python train.py --n_layer=10 --d_model=128 --n_head=4 --n_kv_head=4 --head_dim=32 --d_mlp=512 --vocab_size=8192 --activation="tanh_gelu" --norm="layernorm" --norm_place="pre" --norm_eps=1e-06 --positions="learned" --qk_norm=false --attn_scale=0.177 --bias="qkv" --tie_embeddings=true --parallel_block=false --init="normal" --init_std_qkv=0.0442 --init_std_o=0.00985 --init_std_up=0.0442 --init_std_down=0.00985 --optimizer="ademamix" --lr=0.000997 --beta1=0.9 --weight_decay=0.19 --lr_head=0.00711 --grad_clip=1.0 --warmup_steps=500 --schedule="wsd" --decay_fraction=0.737 --decay_shape="linear" --final_lr_fraction=0.1 --batch_tokens=32768 --seq_len=1024 --doc_mask=true --z_loss=1e-05 --train_tokens=181400000 --steps=5536 --dataset="wikipedia_en"
Each number is 128 + 24 x the weight over its row's rms, rounded and kept within 0 to 255. Layers, rows and columns count from 0. Numbers have three digits each. The size before them is the row's rms in percent of the matrix's.

# up: layer 3 MLP up, 512x128, rms 0.0827, rows 409-433, columns 0-127
# down: layer 3 MLP down (transposed), 512x128, rms 0.0602, rows 409-432, columns 0-127
up409 119:097117091132126156146136117112130118145116121108165142154111164134124142132132142115146155112143122116162107124152123163124121160132185094092130128156108125114170161118111120147132129135098125137145115126076104090143180148076131188116091140120119114138101144168156116121130117117125109151095125129181140132144149101047142094094126114134123135117158159114138162109108133131066119163144
down409 145:140128134098130132120144125131108122139122096159135133097127143170121143118156095150113088155113139113122114135164146110149115116138109143089165130143152127139125066126138125113143113138135104169111112131170112095080093126161107048111141130154145104127111089088099132160177155122164115103150158141146148118095145169179080141135147132163118137133121142156118114143149108128151133080092
up410 088:112185113164151113159104110140136061173144132115103118125142186134107113138163168130157138118140119131139133128095146101071120126145109097117115123169164113119128222111144098106166137128135130128158105138105158154149131144107130123072147127095107124138131111133142158147113103129115082128174119126113126118118115117112135104151120118117134147132132120117124103115108154153098132074121
down410 102:125136091107127121144154106086119186132109144109103169118137124130107110123151129083119128074144151111085129118169111157130099106098171159130137103122111145159113111118130127103111147169113167158134117137128134110090095120140124067120174133122139135160153169164114097097110117113139114113123131128153111174152152178089110156151104108155146150141147144135116144136117161103110137119080
up411 099:133164092128163128133104113114122114156115182110153143127096128145139144133133129139179076123138084128096115115100108162140111137139105162144108135139132118147145171132133135163096071143096123181139155161102138120149104166117104157161105178185125124112122146131145123131124158126166119104125149150123121136123156091158097119139104117127139082120111169106126162122086127139115130169088
down411 073:142086109123167089159170099129103101168150143124148162119141146096107130123118131124106101142112145147064129167137109112123103180116154120149142093119137082132162137112177100120140125144087148154126137126158100153147088132101117088164102128165111134108215152144124113099117089123131088128111134135133098103134124125147135137140155129137129136104151141132115116105100137114160111120155
up412 101:129134135136066133100121155108097121107120204089157105128127102122118149121099130136153161118138134142093104105130138142138130117090131146118151138105127172123143150136173088124123149106128118187129151147103127117124135119153106147086090145078119161177102166123123149090088138136133130161095138120116150116122115129142143129116069135112160159111075117154139148129079146155119130137123
down412 120:136122145163133164156091136136155079055155146134146145133125153149138107138116118090127115178113157181143106126127121073125117160127131110118108092102126151145128136147170118127153134086114150129163131113184147169093096131109117132179109120105115101139115109144103157122127148114127155093113098123109108098132135147150082074108129179115139141138137119167136134138125127139115115100137
up413 139:115160149081147148109130146109161113133123143070143155161109117117137151128146100147109166093121115104109100122109180125131126133098131116115147112164126161086132113141096131126146112144087130113127124115150149092135158151102082146140096179142166138153123121121132137104141104134147153145126119130176146118167131081107136161117113085122140151105105099137106120109062117149087128170166
down413 127:134099153140114157141102175100074105152166120123088112084134105138148130174187097114136134154100107148148128149127134141118111146093130117142159094121134108120147105139128122099130122065129122194072090149113101133131104118101110159110115130091120092137171139146112141103122136132103107132149138151115186106145105143132122127126125158113144134140131128144163103130123089152143140144173
up414 108:137120160150118143121127132118135152118068130075126163138138119146170177118143122131101114143145144116100152084137162158200156128128131155158130124147133129095126093165127138140111105155146135146096150099131109087114140161113117146196136116118144123104138150137179131127155140116159133126072113103156111127064127113131123129099127117077148114123106119137159130126141092126132111174122
down414 075:159117123117115105174164099112081182126136131142140117097199116123095109152163098101145116159120162113174140115142158156099127137126171125137104073110100111157104131122124127142162137146148134133140165141139142151124100108124130102131163113095093154135135097115114100129117154122114135100141130146125113101124108079163101130122132165145102081169177100126146145115123119101158138112107
up415 089:141149144111137147151113152120103138137168134116130149122126081159112118103122096095147163158138156138141130131081115155079133138106147101166131154085134165144148167126137146138151136229148125139117141143098115088153124107130103131118169135111141098100116146139114133132083119111106137141128083124135138142141126100094167110100123103135125147120149135165103148158154116116088131070108
down415 091:163155134117108135116121129097114122154097108140130132125102089158092166108128124139159117134159123043163141168141132109137116114124125140118160118153085108102133060157115086139071125131135106186096098120122165142120147099140132127140151135105122136158123108140126188106139154135097118084153159157149136095121122122131127129126156108138125127117126137156119132122106122171116117105181
up416 107:113147105113139140103131111163121102137097130140108156130121146122157098104137164128124138126191102112165116095135159106168101113117101137127157129158153110091157191148143136126117160134142118135133099114093115142051152174080097148106139111125131085104115143126176140178116140120141079135152146115136142136113108109093095100106114122102127146155154145123153127121145132168111110145144
down416 087:154124141111104096146107133105086113179157132114138139085134117128123087164153120135160139139127174177162111179153092146088140153112106136127161083093156120103172124139100091169135120133108156161122160130176130133106110108099127088165156112084125143137149089120099117112116168089111141121123142139152106143106139123137093155121111142122137130155130140129124098165097104116119126140126
up417 112:094173180138093149165106152113127134121169150096108129161093115139116116126131089133140188103139132091124154101114183164128165079097141144156102135132113122108114117156137100129140097131145126167169096122134138122104096115120130098101122158127173141138148140130112148118157106117104111103098114135132151130136118074118111124109128105151145110081122191140139128136107137161142125085116
down417 096:128093151116133119123099144144130090133161088133142139085136125172108089161141166150120122132081141185117109143106091138121108118113078166090153131113133098126181107183107131139168142121101131138123152101153164138110163117109158144108136112131105116084097098128139178093153111127124112136169183102143163167115129124124131137135122139138130106137115122146115146136112138091121143105097
up418 104:129168164151116124129087145146168107107128088112126150181104141136094143110135155135149161086143129128123135107162164140111118120114155129134128113115137170112125117100120140129103133160114142167111125105088117074144156128156170095112109165112120126141166137122135138077055133130136167137098091096184120183143113101141081116133111118138146134139142126136134114114128135171107140146131
down418 102:109153092131082137108110159095095120116127107108146104118077082127118096149143125158165117174103172148146106100136139117091076107124109132151117082130120104148130162168158090131119121159132139141115126143142118172126126115117114132147130128136140115125104130156186094168136123142136136151102178183090152121126120134147108101154130157117137135134149105133133083098161110132147158099158
up419 113:109139133099100178173115156131148126135103176147126160146123121187107114113116123147139110073161126143128137139111115138120139143087150103123147106159168169103159113129148129125099142163101081098100149133104108112133135147128142145073096145117142151087133143154146146091131140073114115116127108145147169124098145135105118123093152117150134115153120129139191105150107115174111105132148
down419 114:125130137124152151134255095127132118091088114130140117143145126131143150182127124110054120117092120133138121139143132094148117173151131117113137132141110127112122104111129150118132150170098122118147128121166105138148162129126134141120117114121136125103105123076112100146177111131146147106136124139127186130090132123161127115130145164150099112127122121155143108083145101131118091118119
up420 108:116151147087124119110110138141137135127147167091179169148138142133161115097121098122136105118145113138107110117128166140142101085133144082122113125165140124145136093135109081068124115120095140187138103127116122111108184127109087120107101144146136133156161138145131181114119149167141109145116108100114117158139104113104141122112109103159115192150103141136118130140125172165088097133129
down420 117:109143166150128135131101158114126080123150153116127136089104129118129154170114151151100146150123084153115116118136145149125128107137131138141089107112118153144152134142100140185150107091149140136086150162134111164134115129113124147156136146130126108135110147122121094117114071132103219133074144115107089135164120119138119152129136101075108128126118146120133060148094110121105153152145
up421 099:122100138121095131135151107122165150135126134077162169124149116138107161124091123163081134072119108120153151133139110171128143156130162176137112091155173082130155171120120158142160127157120114120154110137037087108125125109128101152115103149107102137100127135166130131147128120097158106119119134134135115106103143137118128102123098107124161107134111154139135141106139185140116119123130
down421 085:130093136121103158154223092080110143112158119107132128123153103154115096166135131153110112103128120144124166120149141112136143167092136160137131105096123121127131121119149181129141153156127152112156131103102110119123136139153195141096082094083119108129131121105131125119148142085119121150129089108111105126094152122124117113138095126089113128125128135147119116134187174116158115118147
up422 101:135106118106154125104124185165123133182136152127125101130115129094133094122121171098120130132119140167118110129144121140147107101081136104130152162122097138179096172076124163093120156118117113119128114102156115156079146120079075120123137151147118122119127125160120121143092124132104133149125134101141149168137105104105102131078132136133123163160144162140144128177128131172109125086099
down422 111:111131175121120176174141123139167126115177115117122130106126111155131093114100103131087158118177151088127173152130113116134143128149141138132128081174116125086138118150108131076130140083121113126150124123114142132178100133140150153076180131116103130141149134074151171127159115103101137150138104117119122088137146116096148124123149105147098101101140116101130110164146152115099111137137
up423 095:094105115180137150111117119159134161103104107093094120151111110153128128115127173136125124150161148162156140132145127121162134097123145105125148188125112114113099159095191160131165139120098116117090092153140127132108146119131167139143157121143115114091101123150126115119133139131071174124093142141125164180138107119136113116114102123097148105117087140101176106139093166143113136130156
down423 086:155126136148156104161132161113127156116116160173107128178141164124146208124120126116127087104123132097138126107111119100107138149121127107093164113144166135123154126131144085157113079156153082162139095140114120128115123129102126137141156142108149142139098117113098096097143144145131129087086186129134137106157124136116142089158111134082152158110115156120090110106115114107137160096141
up424 107:109133144088148124131140127122153162146168130138155119134141143126099137110086079128169156128120123129132144119086143181157142135125143110124134092084156164129181176156131113098172122122167100192121104119105149087131161125126096139135100125101084145146108130161119124159078136118120082150113074122139141141126114135090147122115155098113114140127148137128126144108112147091100125114101
down424 103:123134110096136095139097164152110197115147166154124106145116133096147147141064074110148145098097111123145094133123124120153146149090172120135119099122150114137133139125151169108143094145116124134139152129158089108170132124132165101129169118120118171114150138128127140068076121110158131108117107126138140108130135128086148132142135117102200133117136128150106131143104127176110119116126
up425 124:101181128110064152144125100121170118121109121120132128168135142160151154115114154121083111140124109103112117128118101115155144132147137149152119133145132134115107127095119157124120100179132120109097117101137111146113119158172163121142122184157148093098150149127115118120115135089125138127104111089163134136099109092084097132128156111141190082135078126130166118083134162154155131137148
down425 139:145100130108136155106123156149133134112173126171097178174110145152121068131121167139116146122157132095132132125110148105165145158116164153156124120119112065147126131116125136115090116132105153118156121142120132146119089115151112122121103101130105125132126070134156161122112140151176134083088114136169131142137097150144136119171085128169108122122099091109126100165131121082143124101113
up426 078:114183148089143153135133107111114139155120141144119147122129134153118154117135165158116068090142092120083168135156156137184112103145078153093146166120127126114133096144145104112136105101125123138114134111128146100099155157141073089122074120142110130130161155139157108168123179126179120135091148108115121102129144146124114144143140124154128148141121124160134147125129123125160115102076
down426 106:134128105075142106108181148132147152158097176191157107149128165099127142112103147136196136113127146127103107117115130097145164115116146104161156110156155138118122141162153150105139121148101074140116123130104134141150154118078139132100110122157133145134126127119111148119113082156108164153132121108149078145088134154095142102134122121123118136158131131152096144111117117093108075148128
up427 086:080109125156141185151121108091135164135151149142142143114118107122080157071146095175161120123130155144107132125155132131134124082141153125121129108117119143147142141109151077127176113181122081171115135105120133090120144128149116143148102116088118124147131180147116142119084100149144124155121098130124125163137143111151146109086105090135109107109126176113106141107096147107123109108113
down427 071:096144107127122153137130158135144077189144135126100133100099142109114139078142120137150100138110136135141095113169130118143103092109141132070138165100145126161159113077166110076140094148155097129144115124115132136154122130104125160143118138100172132126115155094124131149106119135166139152153148112111150117167148133161130126118121123129136106110141106072079118147102144128161162092174
up428 093:141133174125143155120132118117133131155149126168129196143113127169064134111145151133134138100147148133140146134097138195148120101132129112128143134146107095129129153127140083155104170141118142139122117130111153139130074141112103130071130100087150104154147168172155089139131114136155111121112138124160151097102189160117118124133110131139124166091138111171106131114114127122125125083114
down428 101:118118130107150124096161111091112166158065101168129123165158143139164126127073121118202091128121111143123142129128172096148129109113111108111155101120191113161134120123085123131142080137110136167089098124130131137121136155123142160130133119155083185150127130110149145161155126126121151112125094115109084113149126151158120097107155164122130120137145116113119123136123106131145117110154
up429 085:110166113098119136124139133127109161175127168117143132145142144109127104099104115150129108103133132122082119118133122115136102086140131129141142098162158157103134113109118114115129139127147092154133105075116122118121197157122093093118126169149108127126157141132097116127134195136110113123148152092150120132120187079075129125132135121128136126151113131115111145168130124154123116088041
down429 080:133115125127145071148158077129150083154122098157124089107110119114125123146145135128101142107144126133148149127121150120121125150133086079111149134142136083155168144147135144172135128148141149107136119176098141160137127119123154143123154120101149111096079127123070118135180124164151113127091099181126117150151102129136091121175156146137144089112090107119115127132139090126123129105178
up430 096:131112113120161133139132157143118193136167101123123106144129139121083129091170104113158145146118095132170122145087130138149187099149135102135112121154156152104160181084070137148153118128124126108118107123152133100100116147099085095131105147127085098107111139155108130189111162121130111128167100154168144143122157142091124148097118116128127122136158136121127104102100133111116126137119
down430 086:132104147080107119122097119143134156190156127139138120105143146103110125131115135132132124094102127151117086109108129116083082113098149125160115093086133118166163123127136147160151127161148133118130157159150132166124165135125130145103140134175138180123126106095127086143069157133148120134126144127125097121116117115119124130100162174117120183133120131164093140168101146114078153107095
up431 125:117130146119110120100118188110126164113115134115152106166093136114081166122131101138136130113133102128174087053165120138134120142151161164162138131141140155105134138125065146065129106180140102121130109101106121149121151155143093115135137147178135139168165131143108111093132108110135129138155076158163164150132140113118112122111117122134119150150108143120162116112103133110132130126141
down431 109:144150095102147109118132127113085170147079159100134112072140146129131103098158126165088114148146162121117165198161136137131107127093130104137135120083105127151116158192161118162126138109160090110103114142176133112132110152119120126133105095135087103121146118140155093155142132145114136137109135133113122122139194124141098131137127134108086135125153097135117168134135093145137140128119
up432 098:106132041130158117127108182141128082122106190134129125163126116124128122138129122159138122121115130125127111160119085160179128152085131133133116122150175144112152138100120126151169156122137112138142140153107114117130155142124106153118080100171134101136121152134113133179127171149112130159089125135140108138153132120065083130105084121116089138119134146130145122109130143109134132090097
down432 081:160122100149111067138101156128116091116118129095113127083107145086105133162142183179142132154129168114099193143113102119145129130156145136116124158104146102120109106140139114138103113113114117151141100102102156159154099119125132139123147095087134144108099138085115081162129090135119147112136134165127168108151114117135165110124129139157099120190157134134143099126143116117152143146150
up433 095:167155134153120144104145159139170108150131155126148111150093121166139138074101146146139138114154169106124154096143140153134117084097130146119151157128100134074136102121139142105099131092149115119118142149107089111131116122144115179108160141122132139115118147108138179144139098110098160129111170096099166089149121122117106124129149137123111129077098121115140182198143152109108113121117